Weights of a small transformer language model: MLP 1024 GELU, learned positions.
Each number is 128 + 32 x the weight over the matrix's rms, rounded and kept within 0 to 255. Layers, rows and columns count from 0. Numbers have three digits each.

# k: layer 4 attention key, 256x256, rms 0.0678, rows 218-232, columns 64-127
# q: layer 4 attention query, 256x256, rms 0.082, rows 219-232, columns 64-127
# v: layer 4 attention value, 256x256, rms 0.0621, rows 192-223, columns 64-127
# o: layer 4 attention output (transposed), 256x256, rms 0.133, rows 192-223, columns 64-127
k218:151126124175072173165168105220128100132114153084128148072116163086124068188151161122152125087111195112135087134149090096148088117159155145051103159132138110109172103091168149149123122111128119
q219:158144161140093160128115113125144167104109174117127162077136116145096124115096102098161096115131114088140114065108147092110100124131148142166112098151110097097123143126096140123121119108159091
k219:103162112091102176136144183137144074151124193147102114149147128155113197140112190096133117196100107146115150157105116116098195105112110117170095137139116138094110163065074123128133131127130127
q220:122142115136127138148140166114129079115168102143133176163079133134077091181115082165117138124134121144149128138144142153154141130117117147119136083098088117145122105169155137151160146079109162
k220:167082190153140156126122118087123120065129132130120081135089105165113152128132138088184154124131146136105156143178118089125143113141186114106135137110147163136114157150119123150174126142155098
q221:137109133156118138160119165093160146139162131136120136173126135092143109122160106145099163143110145133146154184121115112157123123154092111048129168086126152131137134118099131111126116137142162
k221:107144174114140079104050115112102119114149095114143093102104055145160121118122081160167136113171090155184140154154152152143107131126147142137168126132112172129175128101124104125103153083174109
q222:076129083084128158131131194113125156137129114096101144083102114111173156131137155163152094091141104164120099138126120098131113148108156137080079161131111142098135145136142097109131184167116144
k222:096132172100120101148140069137137141165150155148123065194112111086126140145138127111111193073118115124117143094117130135150127159161116163110134165144174117142143086170154084093120116157108074
q223:130127176122139120188148101100135104110117103134126052168121104149155112145111100126150139196155182138144192110117165172176153114111104104085130131091109157072119143113055151198137075078188157
k223:101106131057073076137115134175098159154100130101082204088173210156125087133142101196126126136156115096230096123135165109170125164157079130135138125134055156113094082087136143182075174085152175
v192:125164149119122076170149105117125177137131131164127105125130137083157152198114154069100148139165122141128121110079134085157138096163112154159131115114173084138158112115160128132070119156147104
o192:065151097145142087103171087176110137143071084106158165144181179137075128142141185178070163125104159133156130139108115145127163127121074139125100166204172105116112111121126160114110121184112172
v193:098108157187142128095106173145144058086130092178093148136155128114102120114134106110131082115149117072158106142137161119135140115137148114142099105165119101092095130132103140138102172153184056
o193:163107157101127147149127082104102107156098177080117101112075098133133165103089176104157128103083148159124147171171134103109167094109147138122116147122149133080167132114163130114139122103112123
v194:123148201177150185113106139132166120130103130100136102155138109122118138117133095166138107137123151085126138134090074111117142107130185105124102099132169145115128198110127096142122135124138067
o194:161112096141093045132086075147134114103188113171103086105132086172131088108135137076164145087130157142118134149140157130138125134168097140115114157160095116183160106135090137129124114058107145
v195:127153191146126123136151169092182143097102092103143112167144130093135155149113150147169122121090077101095140108143085139108118180136176150155133138109184107100101104145125166129151121122089118
o195:135112121132143133104118099133152114140141119106085142116130152154104139114107141100114096123169155138150135135137121135166112135138128136121107110150062127118068198108171109135145139113147141
v196:156110111146102100129156112155120140142175137095156206125173155138074100113124132132088138114120085111096122158149168173068108105112138149140140146118111137137109138152103123133171134117126096
o196:090200150122136102126111164100155094152104139163119127093171117155153114113155153128163111129113095157137140097121134127105121150116124104137108084110117115126123176124176142125091142131146162
v197:133092147127129146117129131147128144120116105118146081074163171111147182157117137090155136158114132164152132132135139146133091117146169161103158077110147094131101149091149105123173120154198107
o197:091147125130107130131137095088064145127107128120128168147113103117108120147138128121144128137142104060084100112135071089131141126117137135153090156148175107137099159138122162123100178140080133
v198:143111083132147154133142145145142181120165161189095136066140169135164160189071126168079146141095133084082179095158064065154155123145080096105116160121159130108151141091183110076139103150121131
o198:139176105157138112145147102102100101173138134120098154174094120089125102123166138087153096124155104161175113114092167123125141098108122168121088096147124151178111112125069105181131101138119179
v199:096093068088101098105109141132124143128107138177138128136113132111110102134094100139103127163154124160168125148115085119136119134149096102144141082159138143138140151161186151062132109044135139
o199:095113194134151137158139087145141096171101089115066116146093124157117108134110124084101113148154145147119123132138153117148120154140135143135112149073108130117103063140164138153126129153132152
v200:151131128110087108178165111138089163137074132187179173124107123100165132209140141103096112173127127098134145090112122162168167160110110165134149131068165095120143123150171139074180124112188156
o200:111100096143132129134139057123137131123116144131060110090183206135094152122138148109145180095134118133058087188106112132127091035149123100117130139179140135085122135084171156159089077156079120
v201:154114140170163155137118142110147094141150131111118103145204147108115116162154141167117097086123197113129111123136165155155103126107103172134158150137132110101156103108119197164080147158160108
o201:160100116097129053100136153089135152117113121118186163072068118160152171112149164135154073094162122148186115132123144128077168128130161171104103090114119172144117138118114088088125161122125143
v202:169142108059178136125081095121110129131109147110139118112123127143121103147117124130160128162122129133111163140108104128147130138137099100102137145116114070131123103132138138133132204114116143
o202:110119121137134156132135129123120130134151144166111139140189142143093142111176115119041147081130101141159074141117131158126120122133125171148147134142141162165126144107163127172139110115139094
v203:110156121123139160104080116115113135132146117106145115098131109098142144114150112174153118113119175075106143167137105150076107139125114139113131151126105148144136139159115134110114128166125103
o203:150128121114148144139138158088179115137129128131105086161155078105122078103071061107128147140150103186167123069138118126131171110149184075099153068094117108107118110084105135162151079087122135
v204:117162164137144095132153094148117148162139111123118135079165126132145118152195120165137152132101150132144186151130111135127131117106090184138160095140132121169092175177138166135135087108217120
o204:138140128092122112142151122112126142149124153072120130149158111199167114144098141116105107146113109134112091116099143106090124093134155098097088135161161170071153080095176108094114193097072141
v205:106160114090150112114116126150161146153128128143099119088111123187067100076118119129140090126147134084092096132148171135102142141075123086101102108128121119160124151144065067144098101119075070
o205:091145114121090188132082121108160101116128130136129129119124103097174159109100094127159120167093112123153155172097118145114144146166128164155111141144147142104106095120111159129177149104180141
v206:161145120171144123111142156104084093132110064070139091160147169103111151165121142127138113151131125128109076119108112119108096140160171113153145154082154105123133127095165103094098171155135155
o206:138123142108123097142157134127142163130106144165158144116117117136131119120153129148101101088124158114151154113161081149128150112096083124112133132169117126129146110184151141095150106146140107
v207:148146094120115116089128104082132118103158105123148133113139117141075134171110125094192160189173120141134136105158163176098134103095129154122091106136163153130090129143143141104104098101117123
o207:080110118120151102170125108153133140118093126099138134142113177099181172106158138144158083099116155115131091145112142102168081135140138129134123106100124103160197114133155101185151144149104173
v208:136133153097109111093131123105099134096166111068143092102125143130147122147108125111105145129084090151088166159112090143137129161137083146101137114100133122098096093186162151159142071087129101
o208:113126159137090113164114104120136153088123179185099164124107105199113176155127137137155161172117102121121118156119161135102135141123129184133096130149076152160149135116123111115154146070128149
v209:155137120108103138120070161155143096138140152154138152117122177162106145117109140145158143180151112174156118121083156158113129122123140115160096130124166136104131139080124128112111133120158077
o209:119114127098112110155150079133097137123120096120141098123100089116158154082115107100059138126088106087118129123122136107115142103188090182146187155114118129160083118115094118149127096146117209
v210:125093106158120110089184131110126134172114097122159176145146128145118093128131102145087194121108118137097104109083153107135211101117107137105096132099158102101099153142152124113135107080134148
o210:083176119074115092165128130202153186076134120048148108096122163093120126138085126130164114107142098139151140082175101122113064152156157123147174154139095118168142129113146110131107127141091134
v211:109101143064113132110163107148180165166131127145126137117156169158161130172131107142147135185153119131108121161133173158138150093126186118165123114150121170139108117136162107152191122115136121
o211:121159152124109085150128098152084118146092131145121109142110084123086124082093144131130148135129146110158137102107098082113175153172098145133119136145172103135094086212149145135117088119126172
v212:107156121132147130085145099139120112135115108116154121131128156144095135161128115106130213182158159087152114111115163099169126140130100117061138135121161103144113122149154154159119123107130126
o212:129119122111116060145140141101132135126113132163124134157142095144147097106120107160052087093103161152108136133138123170119137139155105104164109154170131140082142108134151159108128156153114172
v213:129117147150141144127160111112111122187134168187116128132113139127080121091146115143105096102111110113164126152134120070145146105142175127100099105192057114115156131105176109091143099118138067
o213:132112095120136133145133112132160166072132145131097129134109171105142105141127144079140133143179083130091135075126117176116130172103134153166135176138139159121189133143097135132119142111102173
v214:146161145136116144116106166116183098101121131119132133148149076128105118081156177071144100098094115156101132133125152175137144147155097122134139156107141119141083134144095134129148142125150130
o214:115087096136150146095130088130129176085096152176102109117093192115173129133128104199106150149134115105121065138130120119077062136109191097105128131124057116112174133177155162104143096150109098
v215:165133116156088173138096144113112082106117103139115113177143146076148144107115134132111121115110148113097122096112112085135116109101188121143134134133127074130152160120136112129104139139136147
o215:159148159106196119099143102076081156177124123186140103102120132136062136139134144096100112125122124133107146119141129167127140163134075140155140170156168145136135095135148151119139143164159094
v216:126159118176144150112077127140127109117147135155135117094161107129116112110112167164134126161116129165114126164162127160088128157145107147129098167074184138100124104172160143137176145077142167
o216:094123144110114153145159105161101111106056092096132146160123141140155136125130101108098107148168129139147115139080166187162104107097105104113153090154091085141134188095088173181117139185132084
v217:094171095095105104117133146144104110106088124129140114135163115157146157137107128111135186154171109124098150121111118109175150079134101117165143145112093085168153136119144099145119145173152114
o217:181063154151139126160206091086124159097138124131154124159075151092121104162132175134091137113121187110127145103149132101110114128098107140146134126138115170096116081119110149106118139117105158
v218:064108146180154129111122126151137125110125131131163159130110124140147117067124114123096134100130147152153074173134155095159095148099106111136116156159178176135119125093112137138079109171172119
o218:168146134138128085102132140143146108132116128127094089116115131079145120153147112138164130157125173084081190078121108157112151117128156146112179129069102140089136142122113129137160130058122127
v219:163118194173114169133154135107111061158130093121188082163178151120055174159173185158145105117086116100081124159170083169148141107107171126140150119158143129098155124132090144170118166129131118
o219:137165125127131118084088113122117174097124135134146209148157120136181147148108140097146091096193143141104104085141124125134122130134083165151136115142126088146139113122163122094138164116098132
v220:118158175083120124116092132138187163115168158124133108129091077117138115100143037146094177102159062121151075131093143180123080176143119098131128099157143147142097144167148159112170105123089171
o220:135085134119118154136110100098120092133120117153132177113179153167146142176086169121123104201095160144112185147167111105156158103135135190138153155130154142161147135127161170126139090152137143
v221:114119101177106173097110139131124063123161141152112087152103116128172088150139129094126065127105091047114149137098124109130108110117075147142140126120147104087097139128170109150140135132114115
o221:145131159089140114164105126113132120108100112108096169100134148119130149113108141130123143126108152175112111117119126141175154164120144144110123071123104101133183116088096102149167134150163092
v222:093123143121165131186097116135193107144138179176174145157138101176126100150133135139136135087139129125097054162163097087140137202090077131169138144148182143160141107136115138133102131134120108
o222:105129163179121163075135181128084155140112117101097072140115155131142106066142123140115111148101114159152199115094133172131139061186159109104120139141143107116110128134155125166140122111160140
v223:132176118138133113100161133088145208119186145091157094098123110128147102105171075142162104077110115125113106125133147174083101159113110161129160101129170109143141171154086130150119139102102111
o223:123133130067147148125098169147113088110115136104109130094117092151127146143103156140103108173131147121179123104099104124123124087124130099133089102080124127125098104104107181135144124141160155
q224:113094160116109084120115061107078122094135151159093116183191103145149109171120119101093095159106142102174094187119128130119128166132175137133101106099104097170133141105152172125160094104158167
k224:080145104163097126122097097127156144075144125118165159147157128100156134085151130137172123176129138135134023159105139122125062096156098132141149092154141141179116071130099153130168131115154163
q225:146114180176086165140109126126105112110124151141149137154125140126136149141107115125169108116105089176110081122073092161124128136129110191130150094178162112133102104195115116105118185098139118
k225:139101082142128183128134149090079127126150168135183149131107148161114148114107134130183136103117160147124086121078116063113146100145144115114078097132133186122115093178099140131110139100114172
q226:142176116135095161131148124079131168174153141105140138145153128131129143115122139115078122191137136098179093102100110120115149157110099167109113128147110107097131107116123099167111159133141174
k226:172089129104133117145173187100142128112114132081068089135083129135122137143103176108144138119118125144133167178138114112104101122118129172167083173083110122095162125138100115148155118112065132
q227:131139141116123133165181114167111110143079117120136136106103089080124097149092143178126146131123223127122162148127089090138150148126109121095127121101120147136138130151138134115129141154111141
k227:164104164147146109094104136136134027088184058126068161095142085088157156189184117088115070109170148134200174111163145138145077150091111166103164085127125075154129116118177120156138128157157114
q228:143141109121122107090115091109150138118140132142118117163141149156138081084110118105150138125138143157143095103117134138135115121108158113163119068166125074146103137132186102122117118134143137
k228:143082099178109154130087121098117173162114179149133125155121149103117133130067149096156163139070105184100162155155129111141165137087163078138076139147111123071124159172113151166210171137069123
q229:102139110142133110099163092119107168159121122116133102159133091121100153124135127129147126102169137090145094118076126124158143127125096158127134101150125102142137122172119120110120154127114152
k229:175134076127122156139193154112128124118126107100179165111126146150140111081125118152162106106154128125124061103086123071141130108187124141119129093161156127116115082167113091107115104083145187
q230:131129123094165131159121116122155119119113069114126107146108114134119119124128147148096143133132097152150113139169133103136152126145129078167135145118066163093121152115136151153128088116141102
k230:118133163108115087111103121143137114146110103152076080150124085116135119149131169134080156162122114119115170123153159131140104159099117152125132145133128099120129147117160128125132187117173114
q231:129156122124124167159131116113133164148141067102121101123064136148117140149145130116127153104167147149146155148146092131107091117136142068146143183120111157138153172129097118116123155161109112
k231:124115174119110086127145090161154076166142082127099126147106131160135112110143130115095114122157152116134141163178143141085098133088119092096123174101079156134149173117157137098142177168098064
q232:132143115098115157144154151129150099137114117118134134119105109127145133122127182157092117101133168098185160136159136111118147150167108126157119120097112152149181108117124099137128158123099120
k232:129099096144123124122135106182155063143150030111119123173128108121162157104119134085139121125143150148186080084115116131121104190107132140084134139192138078163149117138147084128139078149142100